Part of a small language model's weights.
Size: 9 layers, width 96, MLP 384 GeGLU, 2.02M parameters.
Architecture: LayerNorm before and after each block, rotary positions, biases, untied embeddings, capped logits.
Training: a variant of Adam for these matrices, 93M tokens.
Each number is 50 + 15 x the weight over its row's rms, rounded and kept within 0 to 99. Layers, rows and columns count from 0. The size before them is the row's rms in percent of the matrix's.

# layer 4 MLP down, 96x384, rms 0.0763, rows 0-95, columns 256-319
098:43 61 50 51 28 47 89 35 59 37 90 62 65 55 44 67 63 34 51 72 68 69 52 44 64 40 77 47 45 39 03 53 68 48 58 27 70 56 76 42 71 30 44 60 61 35 76 71 55 66 52 32 38 65 56 74 46 38 32 55 22 70 36 26
096:65 62 36 56 72 64 44 53 37 50 61 22 39 50 60 42 73 62 40 37 61 25 69 63 74 50 57 50 58 25 62 49 52 34 17 31 43 38 58 55 58 78 41 42 50 42 43 34 38 59 48 72 51 33 16 54 63 25 57 50 80 77 63 73
101:46 43 73 54 39 56 51 61 40 46 44 66 40 28 43 40 75 32 54 39 35 45 52 07 44 43 88 48 44 34 52 54 37 29 34 47 35 62 58 42 39 48 52 54 74 41 43 31 84 79 56 38 58 56 16 45 49 45 53 52 54 44 94 60
095:43 52 58 43 52 42 62 48 82 12 27 46 62 45 61 40 31 47 75 57 58 52 31 56 75 45 47 56 31 34 40 25 83 65 49 33 58 77 52 55 31 51 21 58 89 41 68 48 65 36 51 64 69 45 35 65 38 42 60 33 42 54 46 38
106:16 35 45 47 55 42 50 73 59 54 56 33 29 60 27 42 66 67 54 46 32 41 32 50 48 32 63 34 58 32 63 75 36 77 63 30 43 55 73 32 52 33 58 54 60 51 69 56 79 46 71 36 59 41 50 43 49 59 47 31 37 12 39 61
103:74 58 40 30 21 27 47 69 49 29 62 73 77 65 59 71 50 35 63 51 79 32 38 82 22 69 48 48 53 26 65 53 37 50 19 61 51 29 51 65 61 52 59 34 57 66 49 52 50 43 48 64 31 68 46 44 57 57 73 43 28 58 58 73
095:55 61 32 43 34 30 60 18 41 72 36 54 68 41 59 35 57 36 69 36 60 39 31 46 49 42 26 39 73 36 49 61 50 33 59 64 52 61 26 34 37 44 61 48 32 44 54 50 55 31 50 38 61 48 40 29 59 45 30 87 42 41 40 57
102:73 71 59 60 38 55 59 46 69 59 39 34 77 38 59 55 42 30 80 69 31 50 57 64 75 44 13 45 54 45 58 52 63 81 76 49 51 78 34 51 35 52 59 72 45 38 46 70 30 54 48 50 32 55 43 51 81 52 63 57 21 47 51 49
094:52 59 53 52 30 62 65 34 34 49 62 45 42 52 49 54 62 44 58 33 49 48 46 65 46 55 46 30 41 25 48 70 83 51 63 72 55 39 70 76 73 61 24 54 59 45 46 53 25 43 77 40 51 68 57 28 72 23 54 34 45 71 72 41
100:34 47 46 39 69 73 43 26 70 42 55 63 33 73 43 34 27 48 45 78 37 51 39 47 67 64 06 59 55 57 23 50 56 55 77 48 42 52 81 60 44 43 48 38 65 49 29 37 38 43 22 37 46 61 66 50 64 15 47 64 52 50 18 33
098:43 55 60 50 29 50 33 52 24 33 45 43 38 35 63 54 45 45 65 38 53 72 40 54 63 44 64 50 42 47 51 54 34 41 57 51 45 62 76 27 46 31 37 65 49 32 42 31 57 72 56 65 40 45 57 46 72 34 34 65 25 36 45 43
110:49 50 37 44 69 33 68 45 68 38 62 40 66 59 56 32 33 54 17 67 60 54 60 52 74 31 69 27 32 45 53 48 33 35 50 38 41 47 37 38 67 43 21 33 45 43 57 50 67 91 45 72 20 35 25 50 46 39 44 77 38 55 40 63
100:40 51 54 43 51 58 15 55 47 61 87 39 59 40 34 56 53 27 49 75 41 42 37 45 64 42 47 57 43 55 43 42 30 32 42 67 61 67 40 54 68 54 56 31 60 69 84 61 29 27 43 67 49 41 61 63 67 71 74 67 30 67 61 65
101:45 42 73 66 36 56 34 52 23 94 36 62 61 49 52 40 80 44 54 23 70 55 31 30 77 58 38 47 50 58 34 21 48 48 26 62 26 70 48 29 24 59 37 33 23 70 36 35 39 33 41 83 56 53 62 47 71 35 24 68 51 74 57 18
100:47 45 60 70 44 63 61 36 42 50 45 34 42 52 39 63 49 46 59 37 67 39 47 50 44 59 50 62 24 24 56 47 48 76 49 53 43 44 69 50 37 48 23 38 38 66 46 73 62 34 60 43 23 80 55 56 25 57 55 47 56 61 38 62
105:50 40 42 56 55 52 61 59 35 75 25 63 14 57 42 47 43 48 42 15 39 56 60 76 52 37 58 47 50 37 48 35 62 57 58 28 37 62 48 34 62 50 64 63 60 22 56 94 55 55 67 55 28 30 45 71 40 47 31 44 46 80 54 70
099:42 39 54 29 68 40 46 39 53 50 30 56 61 45 52 46 63 43 66 61 48 50 43 56 52 34 51 41 62 33 35 31 35 47 45 55 28 70 61 50 60 41 76 42 64 24 45 45 54 11 87 75 47 39 60 66 59 82 59 35 04 23 49 70
095:72 70 50 74 44 40 38 63 13 62 26 61 84 22 50 52 56 67 51 24 65 59 51 59 57 54 16 40 35 45 52 69 53 63 45 54 83 23 65 39 52 49 64 70 48 45 59 51 44 44 68 57 50 46 47 53 22 48 41 48 48 43 62 44
103:29 62 77 56 56 44 53 36 55 81 29 60 33 56 62 53 43 55 26 46 74 29 80 58 39 32 61 59 40 32 21 64 66 70 57 58 34 37 41 51 55 59 49 68 35 32 40 25 17 64 45 35 54 67 66 54 61 42 70 44 24 64 39 32
103:31 17 75 38 57 45 69 32 55 67 47 46 44 54 23 59 46 52 60 40 64 35 23 21 51 30 62 32 57 31 71 69 59 54 33 40 34 48 69 45 46 83 37 39 49 54 42 35 29 20 79 52 40 45 74 47 52 50 60 61 39 60 56 76
099:70 65 64 79 42 76 40 51 30 20 33 70 68 34 43 49 65 52 33 31 50 53 56 68 50 55 39 60 64 77 37 17 61 54 69 69 50 31 35 72 42 11 63 43 71 85 49 31 45 63 31 30 40 26 57 39 54 46 45 43 70 50 61 40
099:55 27 44 87 34 30 69 55 65 70 20 27 23 56 48 47 69 44 61 60 43 63 33 31 36 69 40 42 44 50 53 32 39 34 30 46 49 64 79 53 50 31 47 61 45 26 63 61 60 30 34 68 45 42 54 37 45 38 62 47 43 74 52 57
102:49 66 63 52 32 75 41 36 48 40 56 51 48 65 60 40 65 66 48 50 57 45 68 68 35 46 47 21 33 52 77 37 58 48 30 60 58 37 46 72 62 47 48 54 27 53 67 23 38 45 55 68 56 40 63 76 43 57 43 34 77 51 30 53
098:47 72 73 56 69 42 26 49 59 52 69 48 49 49 40 53 77 39 42 22 76 36 48 61 38 61 67 23 58 57 38 40 26 50 54 44 68 55 53 52 51 27 42 39 58 42 62 37 45 43 51 51 56 75 77 52 58 47 72 52 39 62 61 11
101:61 56 42 34 53 43 43 40 76 47 50 79 30 40 36 56 46 63 51 68 42 30 42 50 65 81 40 09 56 46 75 63 67 54 71 49 40 57 17 75 44 58 49 74 55 77 20 39 50 41 61 25 67 55 43 57 32 55 37 37 81 44 68 47
094:67 79 36 56 57 44 46 87 60 62 64 23 43 30 59 40 24 45 46 54 91 38 50 54 47 68 45 35 69 81 64 53 42 51 38 54 80 61 34 35 51 53 42 59 28 45 45 47 54 33 68 45 60 48 40 62 56 58 82 34 34 51 42 53
115:49 30 57 34 36 45 53 85 29 59 36 29 26 38 54 31 35 61 63 49 66 60 39 70 46 63 67 55 26 53 56 44 69 55 55 50 32 51 39 54 30 23 42 23 43 30 68 38 31 82 21 54 35 58 39 41 26 31 52 99 36 48 78 68
099:65 75 25 31 40 64 50 28 85 17 83 66 48 51 76 49 58 60 40 49 38 51 49 29 55 36 48 78 76 42 58 42 29 34 58 52 66 31 74 56 26 26 50 40 48 62 52 37 47 65 39 48 58 72 65 42 71 34 77 27 61 21 43 40
096:45 59 37 39 55 82 52 48 37 86 76 65 25 51 23 43 52 39 44 50 49 52 29 35 34 35 41 15 62 53 42 46 36 43 61 76 37 40 33 48 77 63 58 42 55 67 54 39 49 24 48 28 55 44 60 40 42 36 55 53 41 39 47 43
106:47 45 58 45 34 32 48 69 58 48 75 59 41 49 54 63 39 39 11 48 48 49 44 67 41 42 23 69 41 62 61 54 65 58 66 41 41 53 48 23 51 25 47 22 66 61 57 54 46 40 37 50 56 68 53 33 28 47 51 25 34 44 54 55
103:58 36 43 59 56 70 37 55 47 67 43 38 41 53 58 69 58 45 33 32 44 41 45 70 56 56 59 66 43 25 71 58 60 54 55 75 75 29 27 51 38 44 36 53 37 58 61 55 37 52 38 57 29 31 31 52 60 39 25 64 39 31 28 36
099:52 40 38 57 29 63 50 49 67 51 73 64 43 17 33 51 75 26 36 48 46 41 67 49 56 35 54 54 72 37 59 61 67 85 55 17 40 42 37 43 59 48 34 50 67 45 64 47 31 36 48 42 39 44 49 57 69 86 76 62 50 72 74 57
103:48 41 26 63 47 75 43 39 40 29 62 46 53 52 70 70 28 35 32 80 76 50 60 46 43 44 53 43 49 51 66 41 32 38 27 58 61 42 25 47 62 33 67 47 56 35 35 29 30 53 52 69 52 38 54 57 66 71 50 49 37 43 35 38
099:35 51 50 33 47 58 62 67 50 32 52 68 71 31 41 61 43 51 40 58 59 48 65 72 52 67 52 66 61 55 55 50 43 64 46 60 37 48 29 17 56 68 47 55 40 43 62 69 53 66 53 15 46 60 53 49 92 57 22 39 58 66 63 54
100:46 49 34 38 72 42 36 42 65 72 57 56 59 44 62 44 56 38 63 59 38 56 40 45 38 30 57 62 54 33 37 59 39 27 43 48 71 18 33 40 53 49 39 64 59 59 46 66 58 74 56 36 43 60 42 38 41 39 51 51 55 36 62 42
099:37 58 46 63 44 56 47 39 46 61 49 57 47 64 48 43 69 73 38 59 27 34 44 45 48 42 74 53 60 49 21 56 41 44 56 34 59 86 59 68 63 32 40 33 57 54 57 69 51 31 43 57 78 43 64 34 45 56 22 50 50 62 25 27
100:25 22 45 64 52 65 60 40 47 33 64 23 62 65 51 58 30 47 54 24 54 29 62 36 52 57 48 27 42 45 59 64 90 63 53 45 50 62 49 44 31 49 49 37 37 64 62 45 75 49 33 48 19 64 47 49 54 48 41 30 44 67 60 42
098:40 62 31 62 77 69 28 57 47 48 42 58 26 18 39 56 32 26 28 70 60 24 67 64 51 53 40 20 36 24 53 51 61 46 24 19 57 62 74 63 62 36 46 59 50 46 42 55 33 34 22 41 42 46 74 56 49 81 47 41 76 36 32 56
099:08 53 54 74 77 40 42 52 67 62 72 65 41 54 84 52 48 23 60 55 42 60 71 56 52 47 57 58 67 40 75 69 71 51 40 39 63 61 60 78 45 58 32 22 33 66 13 52 31 29 35 20 58 69 71 56 58 48 38 57 37 50 63 51
098:50 38 32 50 33 61 56 52 51 39 34 49 35 46 51 76 35 44 33 59 25 72 47 63 74 58 55 43 46 69 61 51 59 94 42 61 58 71 25 65 24 61 73 55 47 62 49 66 35 46 44 68 34 57 67 59 56 56 65 70 48 52 32 45
104:51 47 40 34 15 47 52 43 50 40 62 49 50 34 51 37 46 34 61 42 56 47 36 54 52 73 49 53 46 51 60 41 35 45 47 66 41 47 43 41 52 27 58 45 78 76 44 60 31 41 52 32 53 39 76 50 53 55 36 56 60 37 58 63
097:71 24 66 74 40 27 75 70 75 65 53 30 52 50 57 35 53 54 60 80 29 51 40 52 51 41 57 68 67 57 52 67 57 50 44 65 51 48 66 53 61 58 41 78 32 44 37 48 68 61 42 43 46 41 33 28 57 68 55 67 48 43 40 40
091:31 34 52 42 38 21 61 43 52 20 42 56 64 67 07 46 55 43 95 27 59 84 65 37 29 45 40 83 48 30 50 69 28 48 55 42 50 50 38 48 53 57 56 58 32 59 73 58 76 64 76 49 65 77 58 69 29 50 55 68 69 68 47 39
104:52 56 65 17 60 19 31 58 59 65 27 59 38 67 51 71 40 29 49 57 18 39 48 22 44 59 45 47 50 51 33 41 39 38 44 61 52 78 67 43 32 55 92 48 72 57 58 69 44 51 82 63 20 44 55 72 26 37 49 65 59 57 51 60
096:35 50 33 58 52 09 70 46 56 51 24 32 24 64 58 27 71 67 45 64 78 42 51 52 86 48 44 49 37 74 61 59 43 59 38 36 44 31 60 45 69 44 46 75 46 32 63 27 52 34 76 51 25 30 27 47 61 42 50 56 49 37 39 34
105:30 32 77 57 60 41 60 24 56 48 53 68 30 30 42 20 37 59 26 41 52 53 48 60 24 40 48 44 54 39 44 64 62 37 53 28 57 39 56 73 71 69 36 32 61 52 45 66 53 51 30 29 20 64 48 67 26 60 61 59 60 66 51 18
096:55 53 36 17 71 45 62 52 41 38 77 60 44 43 60 44 40 59 47 59 66 61 39 39 63 31 51 49 49 51 31 57 75 46 53 46 42 70 44 52 80 24 81 53 38 57 49 57 35 64 48 72 64 50 36 24 86 71 46 61 47 61 35 62
099:51 28 64 20 57 75 78 60 46 54 52 47 64 51 61 59 55 51 50 33 59 56 30 53 70 67 63 09 59 55 26 55 65 63 52 69 22 37 62 60 55 55 64 66 24 53 46 66 50 38 45 76 48 20 39 30 51 75 27 43 41 65 62 25
099:65 43 34 48 45 52 45 12 61 52 72 44 51 20 60 64 67 61 77 45 45 59 54 65 49 65 51 71 35 60 51 60 65 65 29 57 54 37 50 74 41 25 28 49 47 38 74 41 36 73 38 73 62 50 70 55 58 45 67 57 43 46 31 24
104:35 84 53 44 65 35 62 54 54 64 40 50 40 46 63 21 55 52 56 59 68 63 68 28 45 45 60 62 55 50 56 38 54 47 39 28 71 36 49 48 52 24 30 55 31 67 48 48 28 56 36 58 66 28 43 33 66 41 18 60 78 53 25 80
101:44 65 57 62 30 59 69 39 48 41 34 34 33 71 29 98 54 73 52 56 77 45 29 70 39 55 33 86 41 40 52 73 30 63 42 55 44 47 71 66 35 62 58 75 58 64 56 46 39 63 67 44 35 71 37 46 66 40 67 60 23 33 29 21
096:42 49 56 65 56 38 57 63 45 35 47 40 47 10 29 57 29 39 38 67 65 55 68 43 36 58 60 63 64 73 61 41 26 77 37 32 48 59 50 54 75 21 37 60 83 62 40 43 31 66 40 61 67 65 38 39 43 75 79 53 44 36 51 43
100:71 47 80 41 36 59 22 52 35 42 43 57 47 44 56 69 09 55 61 62 50 46 47 59 52 20 80 37 42 16 71 45 55 89 52 53 73 51 50 49 20 54 23 46 46 45 91 33 53 57 53 55 70 62 70 39 30 60 35 40 35 55 58 25
097:29 32 45 41 83 61 35 12 54 34 66 45 44 42 74 67 66 75 46 46 36 46 49 61 35 60 55 41 47 41 58 60 90 57 43 42 59 28 43 65 58 24 47 78 79 45 35 45 54 58 41 28 63 53 46 48 63 44 64 57 63 19 42 44
101:50 49 45 45 58 52 56 67 67 72 42 54 36 60 62 69 77 65 64 54 38 78 55 48 50 46 71 45 40 40 49 50 50 44 68 57 46 70 23 55 35 44 60 31 49 43 46 53 43 41 63 60 59 64 57 38 53 29 82 70 48 69 51 57
097:70 63 46 75 31 36 16 51 75 35 47 46 16 46 34 34 57 52 81 57 29 54 75 57 67 33 56 63 71 32 62 56 68 45 44 70 51 59 47 63 30 58 49 72 61 54 61 56 59 37 61 22 67 19 39 50 31 50 39 64 26 47 48 58
104:42 58 56 55 65 43 67 68 56 61 29 44 54 33 31 61 67 55 65 75 62 46 66 40 39 47 40 54 60 57 59 24 30 47 52 56 39 38 54 64 63 26 47 62 59 56 62 58 38 55 42 58 59 46 23 53 69 46 69 31 62 49 68 64
097:51 87 60 40 40 34 32 62 12 59 43 38 58 47 52 52 50 53 16 68 58 40 47 46 54 42 65 46 73 49 42 60 48 55 60 74 45 55 70 47 63 45 56 38 47 40 21 42 44 51 34 19 66 55 53 43 35 72 53 39 54 56 59 42
098:30 65 43 61 75 44 31 47 68 52 51 78 23 40 62 76 38 74 13 75 59 62 41 59 46 89 48 47 65 38 35 48 42 29 47 64 59 33 64 54 75 47 86 51 51 50 60 41 64 23 22 64 32 45 53 52 57 26 22 72 61 44 32 43
097:71 30 69 50 46 46 22 57 44 54 28 74 33 55 50 41 39 20 46 48 37 27 67 44 17 47 46 60 56 53 77 48 37 28 51 78 54 60 65 62 59 63 39 55 59 42 48 57 47 70 23 66 43 22 65 35 49 74 07 56 53 56 75 56
102:48 62 48 51 12 31 50 69 41 29 38 49 64 37 71 43 59 45 42 71 39 44 83 37 60 78 27 68 61 68 43 44 65 67 64 50 45 70 49 59 32 71 26 59 46 38 56 41 59 63 43 57 77 48 49 39 89 40 64 37 35 48 49 30
097:60 45 52 47 64 69 45 28 29 41 58 51 43 76 29 34 53 87 16 51 57 60 43 60 54 25 54 70 58 77 43 27 59 63 39 45 51 55 43 44 37 60 79 65 51 63 56 35 06 33 56 62 47 64 25 36 57 53 37 43 56 27 66 76
106:84 57 60 50 29 47 52 55 43 51 08 22 67 60 33 45 53 62 41 58 33 38 56 62 76 60 11 35 63 37 53 73 46 66 49 45 56 35 52 38 65 62 62 65 19 32 39 82 45 53 56 35 41 39 50 43 50 51 26 18 55 69 23 46
100:73 57 34 47 48 39 63 36 91 71 53 19 53 77 62 49 39 54 61 65 45 47 60 53 35 18 31 46 33 60 41 51 48 36 43 66 63 45 48 53 38 26 75 45 46 63 62 40 67 53 31 43 43 60 42 47 46 25 39 49 35 47 44 44
096:49 32 78 49 37 49 38 82 50 55 38 40 60 65 81 53 67 63 49 75 35 57 48 33 28 54 66 53 50 71 57 31 46 42 39 35 40 60 29 43 77 58 58 68 74 36 44 47 68 50 45 68 39 52 31 45 59 67 73 55 43 65 44 44
096:22 43 36 37 70 59 29 26 21 31 63 56 45 59 55 62 47 49 61 41 58 66 56 38 70 47 69 51 41 55 42 79 25 43 11 38 63 55 30 68 48 45 47 41 59 45 57 37 60 09 34 54 81 56 71 48 54 50 41 48 53 51 50 46
097:34 45 54 27 29 68 59 71 17 48 52 51 51 52 73 59 14 36 49 30 28 53 55 53 51 58 44 46 27 36 37 57 66 53 58 55 44 38 54 46 34 77 40 41 68 71 50 35 49 19 70 40 70 50 69 40 55 34 42 45 47 67 57 51
092:40 45 82 44 56 42 36 27 73 79 70 51 55 86 27 51 49 59 52 50 36 57 48 59 56 42 70 41 68 34 34 30 47 49 38 57 64 55 63 32 40 40 46 37 44 61 78 42 37 49 43 47 62 43 58 70 36 33 52 36 48 23 50 41
097:47 40 66 54 54 41 78 34 74 68 43 53 06 53 32 56 17 43 25 26 50 94 39 53 42 61 40 57 55 60 85 35 37 58 79 27 38 35 38 55 48 57 35 61 38 35 45 60 54 45 42 55 39 47 43 64 69 32 43 50 42 63 51 85
112:53 19 47 31 39 55 62 59 55 42 59 50 72 80 32 42 29 25 59 59 57 32 25 47 54 48 63 36 24 63 53 84 45 56 53 63 34 19 29 26 51 41 49 26 61 63 47 63 38 54 29 22 46 39 41 48 53 80 49 75 41 50 64 45
101:32 57 44 34 60 21 29 21 45 20 41 29 62 72 52 24 61 43 53 46 31 31 46 54 68 60 51 76 65 62 49 34 39 51 62 34 47 74 46 32 73 51 70 41 36 65 54 33 34 24 35 49 62 34 42 47 78 41 50 61 65 41 43 60
097:68 65 61 50 69 71 81 57 41 47 28 65 53 71 33 53 28 38 75 49 67 30 61 63 62 13 57 62 52 21 39 62 33 74 78 44 91 33 56 50 35 32 26 49 52 37 75 86 21 40 56 55 63 43 63 56 36 48 63 58 81 76 57 72
099:60 35 46 70 54 60 55 37 54 61 66 34 57 66 65 36 66 60 65 63 42 75 62 33 55 59 51 20 34 97 46 52 46 50 59 37 30 50 31 87 72 57 56 68 45 63 44 80 57 31 66 51 56 66 44 61 55 37 12 42 47 53 52 59
100:54 60 61 57 41 52 55 45 27 23 63 56 53 33 56 83 61 72 44 18 36 43 67 39 39 64 31 41 51 45 42 46 67 44 49 53 59 48 43 37 61 35 57 50 47 60 45 47 61 41 55 63 32 68 62 66 51 44 42 43 36 29 20 55
102:61 44 54 51 38 55 60 40 52 52 44 56 43 76 74 52 75 33 49 51 23 62 48 27 43 55 35 50 48 35 58 55 79 58 59 46 51 37 56 50 65 57 64 57 29 13 84 61 34 35 62 53 82 42 17 75 34 44 51 45 64 31 33 56
101:65 77 50 47 47 30 35 39 46 58 42 49 51 18 61 35 49 65 44 55 77 55 57 35 64 56 37 64 70 55 39 43 36 20 23 65 56 41 28 44 37 41 38 42 73 22 60 39 47 53 27 68 42 30 60 75 64 48 37 46 50 45 58 53
099:51 64 38 41 61 32 43 51 24 13 37 57 56 32 46 30 48 64 70 56 46 56 35 44 45 60 74 55 41 69 55 47 42 48 50 61 76 59 65 24 49 67 45 33 49 49 35 48 57 82 56 48 41 45 22 29 59 46 26 57 60 30 42 31
101:42 45 35 77 39 67 38 29 85 18 32 23 74 50 42 45 45 59 59 24 68 49 44 32 61 64 35 36 84 25 55 42 38 45 50 63 54 39 24 75 22 62 52 51 67 62 52 77 62 48 35 51 52 73 39 39 47 37 49 59 82 58 43 36
108:32 74 43 67 70 50 35 49 28 57 36 62 56 24 41 36 32 38 51 51 71 42 31 70 48 38 43 40 43 44 56 48 47 57 49 76 35 38 60 44 53 73 64 35 81 52 48 63 48 51 63 59 58 30 64 54 39 62 43 28 69 48 72 26
100:44 59 33 42 54 48 45 71 67 56 46 57 57 45 45 47 44 50 57 50 69 63 62 55 32 71 51 48 83 64 44 25 58 52 81 56 43 65 37 42 47 64 57 44 52 35 63 00 57 43 59 56 63 30 73 42 63 49 52 50 47 61 62 65
100:55 61 51 32 56 54 68 45 56 45 63 49 35 64 37 39 43 35 62 36 47 16 43 12 37 40 38 44 35 28 69 58 20 54 43 51 44 61 58 59 25 53 68 75 37 53 61 62 53 46 34 60 40 56 40 66 37 68 51 55 42 40 60 50
096:38 37 50 54 61 51 09 39 50 62 72 75 42 63 49 47 86 59 30 40 36 39 63 38 68 38 51 71 77 68 46 85 50 43 38 36 51 73 42 53 46 61 76 39 57 73 44 60 49 39 64 41 29 65 29 63 72 68 07 47 61 30 65 60
102:38 50 55 51 48 38 51 55 31 62 54 63 74 77 29 49 74 38 24 47 41 21 42 86 79 61 38 39 22 57 57 47 45 32 40 29 17 45 63 13 39 47 66 40 55 69 54 39 58 32 53 58 35 27 50 63 50 41 23 40 64 55 66 27
099:70 46 66 81 51 50 57 63 55 47 33 36 54 62 38 52 44 39 54 64 36 16 31 45 68 48 73 48 13 32 59 73 41 61 53 46 43 55 51 58 44 71 39 47 56 44 65 47 38 46 90 55 50 48 85 76 37 35 32 61 67 52 64 49
106:67 43 57 57 80 42 75 35 43 24 65 40 53 31 22 65 46 68 60 53 58 42 34 43 59 42 40 52 67 59 37 70 56 44 58 58 34 79 63 55 54 22 72 50 58 63 74 57 40 34 55 46 49 58 50 53 66 64 53 35 50 63 58 32
102:50 57 51 74 27 59 50 41 21 39 29 60 59 63 55 71 69 42 40 57 59 50 44 48 38 56 79 53 68 29 44 35 56 41 23 36 35 43 31 37 54 53 43 51 58 56 60 49 22 80 69 92 43 58 38 26 41 24 67 66 35 46 27 31
097:29 32 46 24 45 63 80 40 77 39 47 26 54 41 70 46 59 66 50 57 43 39 46 68 46 39 36 71 57 67 55 48 47 04 43 40 48 72 72 34 48 38 57 61 58 43 49 88 48 28 20 56 43 35 41 47 46 55 42 61 41 32 54 52
095:25 12 68 53 32 35 71 56 35 33 24 70 47 45 64 42 06 60 47 36 31 28 20 47 57 69 48 45 52 42 33 56 40 53 37 64 32 38 64 52 35 58 54 56 51 59 78 43 36 77 70 45 60 44 62 42 53 64 46 46 43 32 78 59
102:32 58 33 53 68 22 35 22 60 55 60 65 33 49 81 38 65 66 47 50 46 44 53 32 31 35 58 49 29 56 42 53 29 29 54 77 59 27 49 55 37 37 43 59 41 28 43 47 57 57 56 62 47 29 48 36 39 71 73 39 55 60 36 26
097:42 50 25 47 31 42 23 69 48 59 52 30 63 42 55 19 68 59 46 43 30 32 53 30 51 43 34 74 41 79 38 66 68 24 65 39 58 41 82 48 62 36 59 69 54 34 23 31 48 87 54 58 44 42 24 35 43 58 38 37 69 58 51 47
098:71 70 55 63 47 57 64 72 48 63 39 27 64 29 57 54 63 63 25 81 32 44 59 21 61 63 55 32 71 47 28 62 52 47 53 37 40 51 79 56 66 64 59 88 53 54 51 57 56 53 46 65 50 41 38 41 33 31 25 49 74 66 36 73
097:89 43 53 42 35 49 57 47 41 83 46 28 64 33 36 48 41 35 39 61 80 59 26 49 46 40 20 48 60 38 72 61 25 62 69 39 52 60 55 37 48 54 68 76 62 46 47 59 56 47 28 69 48 41 51 31 17 37 45 45 29 45 51 64
093:52 49 54 28 44 45 27 72 62 31 62 44 49 67 59 42 62 30 54 52 52 46 55 42 49 66 52 65 61 59 40 41 34 60 60 41 63 67 26 58 26 74 35 56 54 60 61 39 49 41 56 44 33 72 46 77 52 81 47 23 62 31 72 83
103:74 76 49 76 61 34 36 60 50 27 73 32 37 67 58 44 39 37 82 56 40 51 33 52 46 37 34 52 55 46 58 37 67 58 67 64 60 24 62 22 45 30 62 36 67 36 70 24 52 53 58 31 55 54 54 75 59 31 59 53 52 38 69 56
098:37 50 80 55 48 38 66 67 51 48 40 38 58 39 38 75 68 56 33 49 26 47 68 44 44 73 56 65 69 61 32 60 57 45 67 68 60 30 39 75 72 45 51 25 45 57 65 20 65 39 49 68 69 46 41 16 51 29 35 50 54 80 66 50
107:63 70 50 47 31 37 58 46 36 69 26 83 66 46 61 61 43 48 81 39 39 41 80 70 79 64 28 38 51 54 52 32 31 36 23 66 70 46 37 36 57 50 41 56 60 40 72 44 45 31 40 42 59 36 60 43 58 38 51 79 38 24 29 31